python train.py --num_hidden_layers=16 --hidden_size=128 --num_attention_heads=4 --num_key_value_heads=4 --head_dim=32 --intermediate_size=512 --vocab_size=1263 --hidden_act="swiglu" --norm="rmsnorm" --norm_place="pre" --norm_eps=1e-05 --positions="rope" --rope_theta=1020.0 --rope_fraction=0.5 --qk_norm=true --attn_scale=0.209 --bias="none" --tie_word_embeddings=false --parallel_block=false --extras=["some layers without attention", "local attention windows", "gated attention", "exclusive self-attention", "capped logits"] --init="normal" --init_std_qkv=0.0442 --init_std_o=0.00783 --init_std_up=0.0442 --init_std_down=0.00783 --optimizer="adamw" --learning_rate=0.00274 --beta1=0.9 --beta2=0.99 --weight_decay=0.19 --lr_head=0.00696 --warmup_steps=452 --schedule="wsd" --decay_fraction=0.533 --decay_shape="linear" --final_lr_fraction=0.1 --batch_tokens=[16384, 32768, 49152] --max_seq_len=1024 --doc_mask=true --train_tokens=208500000 --max_steps=6669 --dataset="wikipedia_en"
Each number is 128 + 24 x the weight over its row's rms, rounded and kept within 0 to 255. Layers, rows and columns count from 0. The size above them is the row's rms in percent of the matrix's.

# layer 6 MLP gate, 512x128, rms 0.0905, rows 234-251, columns 0-127
size [ 93  96  90 105 100 113  99 100 102 109 103  99  99 114 108 116  87 103]
[[145 116 140 113  83 144 117  83 147 115 153 154 127 108 110 110  98 111 125 141 116 139  62 188 168 125 109 149  97 131 130 125  95 128 124 130  92 134 117 157 125 104 168 148 147 139  94 126  85 132 155 127 160 142 153 169 164 102  70 151 108 131 114 113 144 120 138 113 110 145 122 117 157 199 132 124 122 125 171 123 121 141 112 137 121 117 162 115 131 135  84 151 106 106 135  90 130 107 133 125 124 110 138 133 106 150 135 101 158  55  94 119 132 128 152 139 104 140 124 161 168 117 140 126 124 114 131 158]
 [128 127 146 194 123 137 141 142 131 115 124 134 138 118 137 149 166 141 125 134 110  76 149 118  82 124 164 112 149 129 158 150 126 142 129  94  65 154 148 128  94 151 112 130  84 145 135 100 125 125 145 112 133 144 121 141 115  93 131 142 107 138 158  83 102 130 176 118 119 117 105 130 109 106 136 166 133 127 134 158 105 118 108 120 149 145  63  82 144 126 137 127 189 108 171 148 105 135 115  76 114 142 117 147 164 107 159  85 122 122 156 110 146 191 140 120 136 150 155 139 129 140 140 112 144 126 150 123]
 [149 108  90 115 128 126 122 122 132 116 117 163 137 144 105 129 129 117 150 107  96 122 151 133 147 136 113 148 139 128 173 126 144 144 102 127 130 133  91 165 126 104 151 141 148 157 188 157 167 138 112 143 114 107 127  74 127 153 127 126  95 103 123 164 100  93 138 122 158 122 155 152 153 159 151 136 152 134  89 177 111 118 163  76 134  65 100 116  96 114 143 132 108 151 111 136 142 107  90  90  94 140 136 128 158 108 131 129 150 169 161 142 138 160 123 126 128 102 144  86 165  70 116 112 141 146 148 131]
 [101 129 179 106 110 151 139 122 161 145 106 119 117  93 116 128 167  90 153 104 130 105 140 139 103 160 125 131 175 133 154 144 176 111 108 120 114 109 100 116 120 154  94 158 131 102 113 111 108  95 161 125 163 130 113 151 102  98 159 113 118 119 135  80 134 111 108 101 137 146 103 156  80 143 145 148 121 144 131 157 138 115 126 138  88  98 133 133 156 145 143 145 142 171 153  84 111 120 115 142  65 133 161 136 165  95 172 164 103 127 115 126 104 127 106 136 110 160 164 137 129 125 105  96 116 124  92  90]
 [134 151 144  99 144 126 112  76 149  74 134 125 134  99 118 107 121  65 124 154 169 104  91 129 154 162  98 123 147 134 131 144 109 113 179 120 103 119 149 129 130 116  84 130 148  92  98  91 140 135 157 142 131 188 141 111 125 137  83  93 101 113 127 125 180 147 138 114 133 110 154 151 140 145 154 191 117 122 120 142 113 123 119 110 117 109 181 125 123 127 132 166 161 114 125 150 135 121 123 121 131  90 118 121 173 122 143  94 126  99  83 140 112 142 120 150  70 114 125 103 138 126 100 122 138 114 123 128]
 [114 132 100 163 107 136 131 138 140 148 132 124 140  70 149 144 110 157 148 139 162 117 124 149 115 126  96 169  69 113 153 118  85 189 148 136 114  95  87 148 120  95 114 117 125 100 124 161 119 127 112  99 122 125 143 195  67 117 107 109 132 122 160 111 138 142 154 105 135 140 169 141 117 149 111 147  94 138 119 159 136 100 174  59 137 156 155 101 133  77 111 126 136 124 104 137 131 119 109 126 126 124 118 108 155 131 114 135 133 127 116 112 172 123 148 112 148  99 106 134 119 152 131 154 116 142  95 106]
 [122 149 109 110 154 136 139 129  94  88 146  98 144 103 114 129 151 110 120 110 130 115 134 130 125 152 147 105 150 148 118 129 164 136 147 133 100  61 128 159 134 116 144  66  95 131 109 110 156 112 124 104 126  94 156 115 104 126  86 108 132 137 165 159  87 122 113 103 157 146 137 129 122 134 128  98  89 151  99 118 179 125 152 129 126  93 113 122  83 105 123 148 124 119 141 128 127 105 157  75 108 151 156 127 128 117 113 127 132 186 130 104 154 184 118 120  98 146 171 149 162 118 160 116 142 167  80 132]
 [177  94 135 158 140 127 110 180 126 154 119 112 121 117  93 164 109  91 117 134 123  98 118 115 116 104 138 128 157 161 161 168 117 151 117 155 130 102 149 137  80 113  61 116 101 103 131  79  86 109 162 134 113 133 151 123 132 124 137 130 121 160 111  88 102 142 103 117 124 176 133 115 117 137 152 190 105 112 114 131 133 172 127 152 144 133 105 123  89 157 134 140 108 167 140 135 161 143 151 115 131 165 132 121 110 109 134 137 131 140 125 140 134 122 171 100 110  94 125  99 170 125 118 123 165 130  82 117]
 [113 115 154 153 161 152 104  90 123 101 136 133 151 127 122 116 109 148  97 143 154 140 138 144  92 121 139 118 125 178 119 165 166 166 108 157 117 105  96 129 124 142  94 146 179  89 114  93 165  99 111 133  63 111 128 100  94 101 108 110 108 131 112  74 168 104 102 129 151 176 130 121 121 158 143 123 104 118 121 138  95 155 129 103 109  90 157 156 119 138 118 162  88 112 128 125 156  98 122  93 158 126 160 130 115 170 144 130 138 114 139 148 161 150 143 143 124 108 127 102 145 116 108 163 146 155 136 122]
 [133 113 151 151 138 127 160 138 127 118 109 113 126 101 118 167  87 127 150 164 121 131  73 120 103 128 195  99 120 119 107 159 147 155 137 111 100 176  78 163 137 144 153 120  99 102 141 145 143 146 169 130  95 172 103 120  93 113 131 100 116 113 109 138 156 140 129 105 164 115 105 130 119 136 109 161 113 101 109  99  87 196 120 109 125 108 133 120 118 116 108 121 101 159  80 107 133 121 123 144 132 121 134 112 118 162 120 129 128 119 129 141 183 159 137 117 125 120 168 111 117 130  73 161 157 103 119 131]
 [134 105 134 113 134 116 126 125 130 109  92 178 113 118 120 155 114 105 119 143 104 147 167 154 169 109 102 129 159 105 133 166 141 124  87 119 122 103  54 163 121 157 125  99 147 101 122  85 143  87 139 122  94 127 160 131 123 108 122 126 139 203 103 107 144 119 150 125 174 160  76 138 108 129 128 130 156 126 129 143 134  72 121 124 122 129 131 128 124 142 125 153 133 130 112 135  98 104 147 125 122 143 127 119 134 128 109 101 145 107 157 128 129 102 136 103 121  85 151 144 133 130 124 217 162 151 112 152]
 [143  91 124 139 164 126 153 141 166 122 123 148 106 150  90 116  66 128 113 111 123 122 151 130 119 124 178 123 151 147  97 124 128 141 163 109 141 123 120 114 110 103 144 109 141 130  89 134 105 116 114 140 144 104 151 100 131 151 126 126 159 136 124 129 126 136 150 119 155  84 168 120 142 168 179 133 131 136 109 201 140 142  68 167 144 110 113 130 133  86  84 158 142 119 128 126 101 142 140 112 118 119 106 138 161  99  99 192 114 102 111 126 117 147 121 136 136  98 165 126  94 149 108  70 124 123 102 148]
 [150 117 118 108 112 140 132 115 164  98 127 146 139 121 109 145 130 131 124 131 125 125 138 151 141 100 117 126 108 170 110 158 126 122 145 150 146 127  98 140 107 127 144 132 147  79 124  86 139 127 123 145 124  87 140 160 111 144 167 126 165 159 149 119 206 129 133 135 137 145 139  84 115 159 108 110 182 166  89 164 111 111  88 135 148 136 123 113 168 154 139 149 128 124 134 141 170 132 148 138 112 103 116 138 172 133 104  78 118  80 140 178 106 154  84 192 137 121 123 150 140 158  97 125 120 152 109 119]
 [135 116 134 131 128 143 146 138 177 118  86 146 136 115  97 114  68 136 131 173 153 121 108 146 134  82 133 132 128 136 132 146 146  97 154 111  83 116  91 111 115 125 108 123 158 117  88  95 142 102 170 159 148 159 126 117 115 144 124 149 112 168 107 131 103 124 107  91 171 136 151 119  68 119 128 153  99 130  84 111 118 116 159  79 108 162 142 106 152 126 140 116 118 141 120 161  76 151 138  97 116 117 107 160  82 147 118  96 104 127 157 129 123 154 135 148 151  91 130 112 137 143 110 118 165 149 158 126]
 [ 80 108 185  87 138  96 141 127 135 110  73 139 142 114 123 136 102 121 116 113 120  92 130 144 149 131 121 138 105 139 146 173 156 116 127 183 129 111  98 137 120 177 129 126 147 114  93 162 105 114 118 109  99 102 147 181 139 129 153 151 150 168 131 102 104 146 135 102 158 169 135 107 128 175 189 146 160 108 134 157 110 130 132 105 137 117 113 108 121 128 132 153 133 137 136 134 147 123 118 113  95  90 168 156 149 164  87 128 124 119 111 143 126 159 130 142 169 130 145  89 124  91  89 116 139 107 133 110]
 [134 131 136 142 131 148 118 134 119  94 148 112 106 136  95  97  91 137 156 139 191 139  84 129 106 100 150 134  88 123 148 147 108 152 132 128 144 121 125 115 114 115  91 107 113  99 142 100 144 153 138 135 135 108 174 146 124 143 114 117 104 123 162 134 159  83 111 120 204 112 139 124 144 119 115 145 105 150  64  98 128 173 122 120  95 121 137  91 102  93 124 157  89 162 167 132 151 127 117 150 153 100 152 101 122 138 116 114 180 124 106 135 137 111 133 161  98  99 150  69 109 134 132 133 127 150 142 126]
 [139 139 116 164  96 161 184 102 152 110 109 133 135 115  88 132 109 136 139 139 150 164 133 141 134 127  79 137 113 142 118 112 131 105  86 135  98 129  84 113 160 126 137  68 143 154 132 133 112 135 119 133 120 149  83 120 120  95 109 128 133 142 131 129  72 154 155 110 125 120 162 154 104 168 102 158 139 115  92 186 112 101 126 169 136 162 137 163 110 128  82 135 158 132 115 144 134 123 172 153 132 115 135 117 111 155 132 131 146 118  72 120 114 161 124 108 149 102 185 152 132 114 135 104 146 127 145 162]
 [116 170  84 155 151 121 106 130 134 141 101 127 106  97 117 132 102 176 152 145  83 111 129 138 129 117 131 125 165 123 119 163 122 114 152 120 142 162 111 116  95 150  96 114 115 124 140 142  98  93 122 129 145 132 121 143  87 144 104  99 102 125 122 163 140  76 130 104 129 150 158 109 115 126  88  87 102 128 134 159 105 138  85 130 121 152 166 134  98 168 103 117 102 135 126 113 126 135 152 131 121 137 129 143 142 181 118 165 179 124  85 118 146 114 175 114  83 151 123 154 184 138 123 105 161  88 116 148]]
# layer 6 MLP up, 512x128, rms 0.0748, rows 234-251, columns 0-127
size [ 91 102 100  95 109 105 104  98 101 105  96  98  99 116 103 104  93 105]
[[141 127 151  80 136 151 122 117 115 125 115 108 135 112 115  99 147 154 120 124 153 145 127 141 108 189 120 115  69  80 148 173 137 124 127 113 148 174  86 155 128 161 143 111 182 121  96 112 144 141 116 126 138 111 135 134 115 117 120 177 134 164 130 125 105 150 163 159 147 105 143 112 138 132 128 128 166 110 125 118  95 140 142 108  97 126 139 126 121 141  66 152  96 142 100 110 177 146  82 142 117 110 126 158 134 136 129 120 188 129 145 101 148 100 129 166 130 114 169 119 105 154 168 162 102 139 139 129]
 [ 86 112 119 148 169 134 145 168 137 154 101 139  84 138 156 123 159 137 127 117 108 149 125 128 142 149 147 150 154 166 135 113 143 141 123 148 139 118 145 154 132 142 104 154 131  90  59 118 174 115 172  91 111 137 132 129 161 141 141 119 124 141 162 159 120 111  98 128 147 158 150 153 138 133 144 130 125 180 118  96 148 104  85 151 146  89 121 108 130  61 135 113 149 106 149  99  64 136  95 138 103 135 116  90 147 135 135 123 162 155 155 156 132 151 134 150 116 162 138 134 110 119 142  90 137 158 126 150]
 [114 136 149 103  65 118 156 121 158 122 147 135 156 167 101 154 139 121 140 162 143  87 135 164 140 111 144 136 124 103 106 138 105 111 122 155 134 107 145  93 161 133 154 112  99 104 107 118 135 120 116 110  94 171 135 127 118 141 124 140 140 111 139 121 106 135 184 114 157 123 128 102  75 136 100 153 119 125 153 133 145 135 130 126 121 165  88 125 148 104 113  84 143 130 118 122 104 137  88 164 166 127 135 152 176 118  97 161 115 127 137 144 166  61 179 127 121 165 128 145  97 160 128 133 106 169 136  95]
 [142 144  71 108 116 113  70 131 113 131 110 101  98 150 133 133 152 127  90 161  95 118 147 122 119 139  84 125 150 128 106 149 120 100 187  95 114 148 154 156 120 111 142  91 114 160  94 141 125 138 112 114 142 175 135 149 115 132 120 130 106 133 159 107 119 141 130 105 109 114 124 150 113 120 144 124 115 140  99 112 141 114 135 171 116 167 132 138 171 127 147 122 126  76 115 116 135 140 133 122 183 121 107  81 132 121  95 151 144 137 182 137 114 165 155 122 104 109 147 146 193  96 182 134 161 121 131 125]
 [ 93 150 105 133 107 108 127 138 160 111 160 107 102 169  92  82 104 161 100 135 115 124 104 130 169 172 103 151 132 153 134 145 140 116 137  95 131 122 118 114  96 117  90 101 184 172  87 170 154 164 109  87  97 121 105  88  88 135  85 132 124 132 115 148 119 115 127 122 131 101 115 164 137 146 112 124 116 138 113  89 125 152 169 151 146 120 147 131 121 108  84 142 146 132 138 134 165 156 138 106 161 153 116 101  75 118 134 130 130 127 130 135 138 127 129 147 148 110 175 142 141 133 150 120 109 148 156 176]
 [140 169 133 152 135 141 119  96 104 140 170 167 174  91 158 126 141  91 119  90 157 149  97 173 111 165  83 142  88 145  85 130 121 133 151 124 111 149 104 130 147 108 146 156 156 112 163 120 101 130 148 151 132 133 155 162 130 110 135 165 143 121 155 125  90 158 123 123 150 111 133 128 134 104 149 138 139 112 119 178  80 155 149 108 153 140 110 112 105 129  92 181 110 161  99  94 142 171 136 121 129  98 128 154 132 104 113 130 111 157 130 115 143 105 164 137 134  87 123 108  94 142 137 107 161 128 127 147]
 [150 127  93  91 156  96 123 147 159 135  76 150 132 114 141 117 105 156 157 110 117 123 139 118 156 114  76  82 132 104 119 117 166 136 144 138 135 165 140 148 126 109 143 150 151 115 153 150 163 140 104 132 119 135 124 147 130 108 129 137 135 129 135 158 125  87 123 137 143  92  83 124  99 141 152 128 123 155 122 127  68  98 148 150 119 173 115 128 184 165 136 136 148 157 120 141 118  98 141 113 103 136 138 149 128 126 152  92 127  99 163 141 143 178 102 182 135 170 103  99 123 171  97 132 102  81 116 131]
 [106 116 120  86  73 108 139 122 132 146 167 154 125 114 157 122 141 150  95 113 136 109 134  96 125 100 127 107 155 170 158 129 134 104 127 134 128 126 145 133 134 117 104 144 189 104 143 115 137  94 132 159 163 136 167 103 119 128 112 145 109 143 117 150 137 132 138 118 131  89 132 147 170 149 125 126 191 115 101 110 140 170 106 143 150 148 160 103 152 155 103 124 125  93 140 143 140 140 108 148 104 112  77  72 119 170 119 121 112 107  70 112 168 166 115 150 158 139  88  99  97 144 121  97 122 110 136 126]
 [119 106 147 169 166 121 134  98 101 110 115 105  93 133 133 149 119 107 168 172  80 104  78 122  89 117 121 127 106 157 180 128 150 137 144 123 126 124 139 161 158 133 110 134 142  99 135 126 127 125 121  99 115 119 123 153 112 154 124 131  70 112 134 141 140 118 111 133 118 118 122 115 146 139 128 144 135  89 109 153 129 100 144 138 136 112 122 185 167 129 139 114  80 142  82 145 112 142 165 132 156 193 113 123 119 142 136 120 165 153 153  66  99 152 163 152 112  93 110 105 120 158 132 148 129  96  91 123]
 [125 163 151 129  98 127 134 135 155  92 119 135 142  83 104 152 159 103  80 132 137 157 108 156 126 150 135 124  95 157 101 116 148 131 136 167 127 105 122 176 107 149 119 119 152 129 158 111 164  92 112 144  94 130 106  90 133 145 112 112 114 111 135  90 149 161  90 137 132 116 148 182 107  91 168 188 149 155 130 144 137 173 155 101 124  94 129 139 128  89 116 133 124  83 133 137 132 128 121 132 155 138  95  97 125 104 126 156 130 148 109 142 134 120 144  95 171 154 158  96 116  98 126 113 176 141 117 102]
 [146 118 114 132 140 152 115 144 108 140 144 122 115 112 150 157 103 127 116 127 102  94 158  85 129 120 143 120 116 141  67 116 170 127 151 122 152  90 134 121 117 121  84 134 112 165 123 138 125  97 121 130 133 162 113 138 153  88  98 121 164 126 159 127 119 166  81 132 122 146 152 141 138 126 132 124 168  72 134 152 136 118 109 112 138 131 135 120 169  94 116 163 143 143 137 116  75 100  96  77 129 151 187 163 154 104 123  91 129 171 102 156 147 111 135 143  87 115  86 141 115 118 176 121 107 151 122 117]
 [ 92 112 103 138 153 117 133 119 111 106 110 139 120 142  96 115 130 116 178 114 161 115 122 113 123 118 182 176 128 123 109 134 132 136  99 138 147  72 144 142 137 118 127 144 131 122 150 137 107 166 146 111 159 114 158 158 147 125 135 150 175 134  98 110 104 150 142 116 125 119 142  97 170 121 110 103 119 129 145 110  98 131  84  87 122 128 158 108 126 146  87 213 136 101 118 155 136 142 104 114  88 173 114 143 144  92 113  96 122  99 131 102  79 166 106 147 150 146 137 152  92 142 122 119 111 117 108  98]
 [162 152  63  99 132 145 106  84 113 112 112 157 124 154 141 133 124 167 147 142 140 160 102 129 108 110 139 114 163 119 178 112 114 157 133 114  99  72 110 115 113 102 175  89 133 123  87 117 107 145 118  77 119 135 145 114 139 105 105 135 153 116 168 136 146 144  92 128 130 116 164 122 116 107 103 153 155 137 172 119 131 121 100 100 143 146 125 137 124 102 170 139 118 108 143 111 147 144  91  78 162 116 118 163 116 130 144 124 160  98 129 122 134 175 147 127 136 124 146  91 111  99  94  95 148 161 119 132]
 [130 122 102 144 157 127 132 133 105 102 152 150 120 155 128 124 120 112 105 141  62  87 131 141 165 119 143 149 144 131 139 165  93 132 135 116 106 126 123 200 140 118 152 133 126 143 147 151 127 122 152 108 150  87 152 127 121 128 138 141 195 158 109 139 117  93 147 128 132 195 136  90 169 137  92  86 123 132 156 109 172 124 128 124 168 131 149 133  96 168 148 134 120 122 139 129 125 167  66 107 134  99 155 149 137 139 101 142 150 136 118 135 119 174  75 126 126 114 124 153 116 103 146 129 138 133 127  99]
 [118 132 104  94 141 157 115 135 120 120 117 107 194 149  66 101 113  96 116 161 152 140 109 167 142  98 140 122 105 137 136 112 128 113 145 109  89 116 136 122 140 131 134 116 156 106 135 125 140 196  59 172 118 137 174 151 112 120 125 135 182 129 116 113 134 113 142 122 126 103 115 124 130 135 140 126 140 138 157 103  92 160  84 148 126 132 111 124 106 105 131 115 134 150 127 114 128 142 125  91  84  97 127 104 103 137 126 172  91 114 131 142  99 166  97 148 138 117  84 125  94 106 138  91 106 106  91 119]
 [100 155 129 135 139 136 119  99 154 108 144 101  94 109 148 102  55 150 102 135 124 123 143 161 136 168 110 167 118 116 118 139 111 129 177  99 118 110 104 135 118 154 160  84 112 171 130 120  97 107 114 152 179 150 119  83 134 127 109 125  97 136  87  94 125 144 140 130 119 112 130  95  81 115 138 145 142 160 113 119 149 125 141 113 192 129 123 156 163 122  85  91 112 137 118 161 121 151 123 125 109 121  98 157  97 151  95 148 166 139 142 135 128 153 155  91 111 174 127 122 117 159 127 133 115 136 122 105]
 [113 168 142 117 109  98 151 171 117  96 133 129 140 120 156 103 122  83 118  96 116 159 138 102 122 110 117 111 141 134 146 125 107  91 105  95 123  98 144 132 154 112 152 134 150 114 151 188 124 120 150  98 149 113 142 188 175 152 194 145 156 166 124 155 128 143 150 141 114 126 126 121 131 130 124  86 178 106 145 144 162 107 120 145 164 154  98 145 117 115  98  76 129  93 131 125 127 124 175 131 107 119 155 135 138 132 129 119 143 112 175 105 115 150 125 130 128  94 101 111 168 107 126  93 107 105 134 152]
 [161 182 133 111 125 108 124 142 116 125 130 122 163 106 120 113 132 151 139 113 116  98 126 120 143 179 130 108  83  99 126  86 145 131  92 132 137  94 138 138 155 118 109 146 102 115 124 121 107 124 119 113 154 131 128 111 155 166 135 184 145  78 113 125 171 102 172 117 142 128 126 178 136 151 148 135 157 142 157  96 128 122 138 111 105 137 128 167 142 118  97 133  96 173 139  93 146 119 155 153  99 132 138 128 166 144 193  80  95 144 114 139 145  75 160 126 129 128 167 150 137 131 103 146 163 117 148 122]]
# layer 6 MLP down (transposed), 512x128, rms 0.0754, rows 234-251, columns 0-127
size [ 94  99 102  96 107 104 101  97 100 105  96 100  99 110 101 104  94 106]
[[159 126 120 135 147 147 150  77 138 171 133  98 123 136 110 124 113 145  87  98 110 118 127 104 121 143 153 127 139 137  95 103 133 156 153 135 135 142 150 135 125 184 126 159 129  90 162 149 162 105 165 160  58 133 135 164 139 137 131 101 146 104 150 146 154 110 104 142 184 161 139 152 111 107 135 130 114 145 140 104  93 141 111 132  78 127  90 115 123 142 115 149 124 143 116 132 160 116 138 107 121 156 144 123 136 140 125 138 149 128 127 116 145 134 166 103 142 153 133 121  66 152 120 121 112 148  47  87]
 [113 147 124  99  92 140 121 137 104 106 149 118 146 121 134 152  94 151  95  92 146 157 134 168 134 106 130 104 143 101 114  94 153 117 134 141 119  65 141  99 125 108 102 159 130 138 149 185 125 167 101  92 145 118 162 106 136 102 130 115 160 102 125 120 106 111  89 134 109 139 151 129 129 117 105  65  95 164 148 139 144  81 151 117 121 155  88 143 138 103 108 106 119 130 198  98 133 129 107 151 117 143 138 141 143 115 181 147 123 140 107 151 150 131 155 104 102 110 107 148 128 103  99 124  97 135  98 111]
 [162 110 100 119  91 140 131 136 164 104 102 148 150 146 125  79 130 103 154 116 128 129 160 148 156  93 144 143 117 144 124  96 134 154 144 100 134 111 140 158  93 117 205 114 128 112 122 147 122 114 151 138  93 159 147 118 132 134 125 153 130  95 128 138  94 104 114 157 128  93 114 132 126 180 117 145 164 119 111 137 111 142 115 112 120  80 127  82 101 121  99 112 125 127  80 136 160 112 118 130  62 131 140 131 131 108 131 155 114 153 140 179 104 116 167 140 170 157 117 105 108  62 141 110 134 137 133 134]
 [134 168  98 163 126 132 150 138  88 126 170 185 147 130  93 170 126 149 132 152  76  80 153 106 106 112 129 140 126 150 118 175 138 140 110 125 105 100 128  83  98  61 154 124 102 140 112 137 122 120 137 143 152 130 130 136 129 153 128 120 115 118 127 122 132 138 128 126 116 173 122 130 131 160 127  96 128 163 125 149 116 163 131 100 109 153 122 149 160 107 142 131 123  90 140 150 166 149 139 112 169 174 144 144 147 161 180 117 160 120 103 198 115 111 138 150 115 135  95 118 127 135 138 127  97 115 147 126]
 [125 104 145 135 135 139 106 133 127 132 102 110 154 130 130 145 155 112 128 135 108 122  92 128 152 127 157 146 104 123 139 130 140  39 115 147 149 124 161 131 122 127 103 132 152 122  57 105 148 127 149  97 138 116 135 136 154 156 138 102 131 153 136 136 112  87 142 121 138 166 171 120 133 145 103 102 170 166 163 111 136 183 156 143 139 117 129 137  79 146 140 119 126 139 127 134 173 137 179 136 149 126 119  73 116 144 148  90 108 124 123 134 109 155 159 147 161 132 181 123 163 151 160 121 116 175 116 103]
 [139 130 167 121 118 131 125 137 129 133 165 166  78 152 142 146 103 166 114 174  73 151 145  97 123 106 151 120 144 136 166 142 121 123 114 120 120 102 130 167 120 158 175  99 105 138 144 104 114 138 134 141 117 105 127 137 164 127  96 123 135 119 121 112 190 100 139  92 123 142 137  96 117  92 115 131 103 167 128 117 121 118 135 139 104 143 126 170 141 114 160 142 138  86 118 149 118 101 150 121 146 167  71 111 153  79 132  90  90 161 120 120 151 142 140 142 137 121 164 194 150 102 134 157 130 120 127 137]
 [125 156 146 160 111 152 127 156 125 131 137 159 129 136  78 166 141 155 159 112  94 168 118 113 156 105 120 125 161 148 124 130 151 110 140 132 136 162 168 195 114 138 121  94 141 134 117 120 137 107  79 145 131  96 103 130 124 125 102 132 110 104 106 102 111 118 134  67 111 174  94 141 144 155 153 115 107 153 149 142 101 101 130 112 120 152 153 170 150 116 111  77 106 125 136 164 129  99 132 117 132 154 135 114 110 125  99 153 107 103 109  90  72 130 120 142 104 127 125 162 141 138 169 120 179 156 113 116]
 [129 141 164 146 121 114 162 138 167 110 119 115  83 197 121 121 119  83 152 156 145 107 113 156 131 106 118 117 115 160 113 142 144 124 154 145 104 114 119 168 123  97 105 128  94 135 109 148 120 102 145 134 123  78 132  93 132 108 156 159 132 117 154 127 116 124 111 124 146 135 115 128 156 169 160 121  92  59 155 133 113 144  99 137 104 110 131 173 159 178 145 111 153 129 139 144 114 110  87 140 126 123 130 176 125 117 134  75 143 137 107 116 121 140 177 157 146 139 144 148 122 104 155 109 185 131 124 109]
 [119 112 109  97  78 107 149 117 135 114 123  91 148 156 128 138 160  92 115 145 108 138 136 150 127 135 149 118 101 127 157 161 116 123  81 138 128 138 145 133 137 129  99 148 117  86 135 153 139 166 147 105 116  99  94 135 125 120 125 136 128 163 135 150 123 161 180  98 194 116 129 136 168  95 111 122 194 122  98 111 110 154 118 162 131 145 144 127 156 186 130 130 148 101  88 116 177 154 132 117 118 191 120 136 148 133 140 104 155 131 129 114 113 125  70 101 151 123 128  97 122 121 126 152 153  96 135 117]
 [153 156 168 170 141 156 118 131 177 141  86 154 122 158 111  93 124  90 121 108 122 125 109  94 102 118  67 155 117 186 162 141 113 139 125 105 130  99 142 135 120 115 139 173 131 116 123 142 138 108 171 179 101 115 179 118 126 149 113 142 148 122 150 134 136 130 106 117 161 131 134 135 139 116 112 169 139 127 153  70  97 125 117  92 134 126 159 143 135 168 132 135 123  83 110 152 107 113 114 143 162 150 102 111 118 131 132 154 108 121 168 125 163 141 112 116 128 146 122  91 158  75 149 130 131 103 142 113]
 [122 106  99 177 142 152 125 122 125  96 138 149 146 103 128 130 145 151 107 118 130 103 133 163  83 160 175  98 135  85 141 152 122 108 108 110 119  85 150 171 133 147 138 138 123 115 131 103 169 118 130 154 134 174 100  93 152 101 122 139 145 101  90 111 122 167 144  99 154 127  89 145 117 132  98 127 105 126 139 152 106 117 104 168 155 121 139 143 127 111 118 125 112 122 151 107 100 136 162  75 168 115 161 115 131  71 151 131 110 156 107 154 106 125 115 104 128 114 103  72 143 148 156 137 174 111 130  99]
 [141 121 136 148 148 124 106  90 126 133 187 132 120 131 104 172 127 139 147 104 110 161 160 126 154 132 111  75 132 148  98 110 101 117 134 114  75 117 132 170 132 152 141 195 156 139 146 164 142 136 138 137 129 142  82 131 136 109  91 104 143 147 119 136 105 116 140 122 166 148 149 126 183 142 159 113 128 161 148  98 112 136 120 138 111 127 111 106 176 126 115 123 112 119 128 168 166 114 130 111 109 129 120 115 157 102 151 118 123 176  98  96 123 119  73  93 119  97  97 100 145 161 128 144 120  93 162 137]
 [109  95 144 114 103 168 121 176 115 148 116 107  92 122 140  94 136 158 103  99 135 126 134 182 131 137 127 107 181 131 142 137 150 128 178 125 154 136 162 137  87  60  96 138  99 136 124  84 159 139 159 152 158 120 131 159 128  97  91 133 140 119 111 143 165 147 135 119  98 131 103 152 148 117 104 139  94 139 127 110 142 129 150 166 140 107 105 128 147  86 120 107 139  92 176 126 118 126 135 136 125 118  94 133 122  89 127 135  76 158 141 116 138 147  82 130 130 125  80 137 125 150 135 101 104 138 161 132]
 [130 111  58  93 105 140  89 150 117 125 156 126 136 136 166 150 102 120 114 138 110 133 113 157 158 132  78 145 139 110 107 113 196 128 138 109 128 142  97 150 144 133 150 120 124 120 124  85  80 127 169 119 119 109 114 140 140 114 117 110 159 137 129  83 152 125 158  94 112 128 121 151 128 147 122 112 146 137 163 133 154  77 128  98 148 107 120 126  72 120 137  67 117 133 171 177 100 135 109 115 126 124 133 142  98 129 133 139 174 126  94 160 171 113 122 146  95  97 130 160 138 128 154 128 116 133 143 124]
 [ 88 172 103 132 161 116 155 150 121 106 156 150  80 114 163 106 168  97  72  92 145 121 132 128 136 169 132 138 109 142 113  99 194 126 121 127 143  93 133 159 137 128  95 142 108 117 125 113 128 176 167 129 189 134 124 120 131 117  92 144 143 108 117 117 167 121  90 158 101 126 136 127 138 109 115 125 113 125 146 121 144 133 168 149 129 173 110 122 136 115 136 103  56 133 106 133 110 120 130 135 131 144 118 141 101  91 123 184 143 100 111 108 158 107 119 148 113  95 112 148 156 122 115 100 127 115 113 128]
 [128 176 106  93 144 146 159 103 151 118 109 137 105 172 153 101 145 118 123  79 103 144 132 135 158 119  88 145 144 162 155 138 128 102 125  82  95 163 150 111 141  99 147  98 128  83 103 155 119 106 108 117 143 118 130 111 144 126 165 141 129 156 103 103 112 132 159 101  95 146 115 153 136 150 193 157 102 156 127 136 113 121 107 149 125 103  76 130  97 108 152 159 158 123  70 152 139 120 107 114 115 144 106 138 155 116 118 109  93 177 144 133 156 103 116 142 135 120 115 119 160 101 132  95 153 146 132 117]
 [ 92 110 118 107  95  98 100 137 118 111 137 133 161 138 169 138  98  88 102 124 102 121 138 107 119 158 145 164 120  96 182 167 170 130 169 138 151  88 151 173 116 121 111 168 161 149 124 142 134 165 152 102 165 150 120 123 162 151 155  93 142 156 119 139 162 103 120 178 110 139 136 153 171 160 128 107 159 133 125 130 183 143 122 113 155 105  88 114 123 138 151  97 125 139 165 123 112 124 133 159 114 112 148 146 129  96 114 155 157  98 128 132 127 119 100 138 135 148 121 171 125 135 143 142 108 105 120  97]
 [122  75 149 136 162 136 130 207 148 165  74 122 139 137 123 119 169 146 108 115 149 121 100 137 147 105 116 115 102 147 102 121 139 135 157 118 116 145 103 158  98 132 111 161 160 145 127  93 134 107 159 138 134 132 229  99  91 144 128 125 134 163 139 136 128 156 113 148 172 155 167 140 113 139 133 127 167 137 103 153 129 152 132 137 124 134 123 166 149 105 140 130 153 131 125 137 164 113 145 112 143 132 138 150 131 106 140 131 143 126 117 146 132 165 126 160 158  93  96 127 163  81 131 139 121 155 135 131]]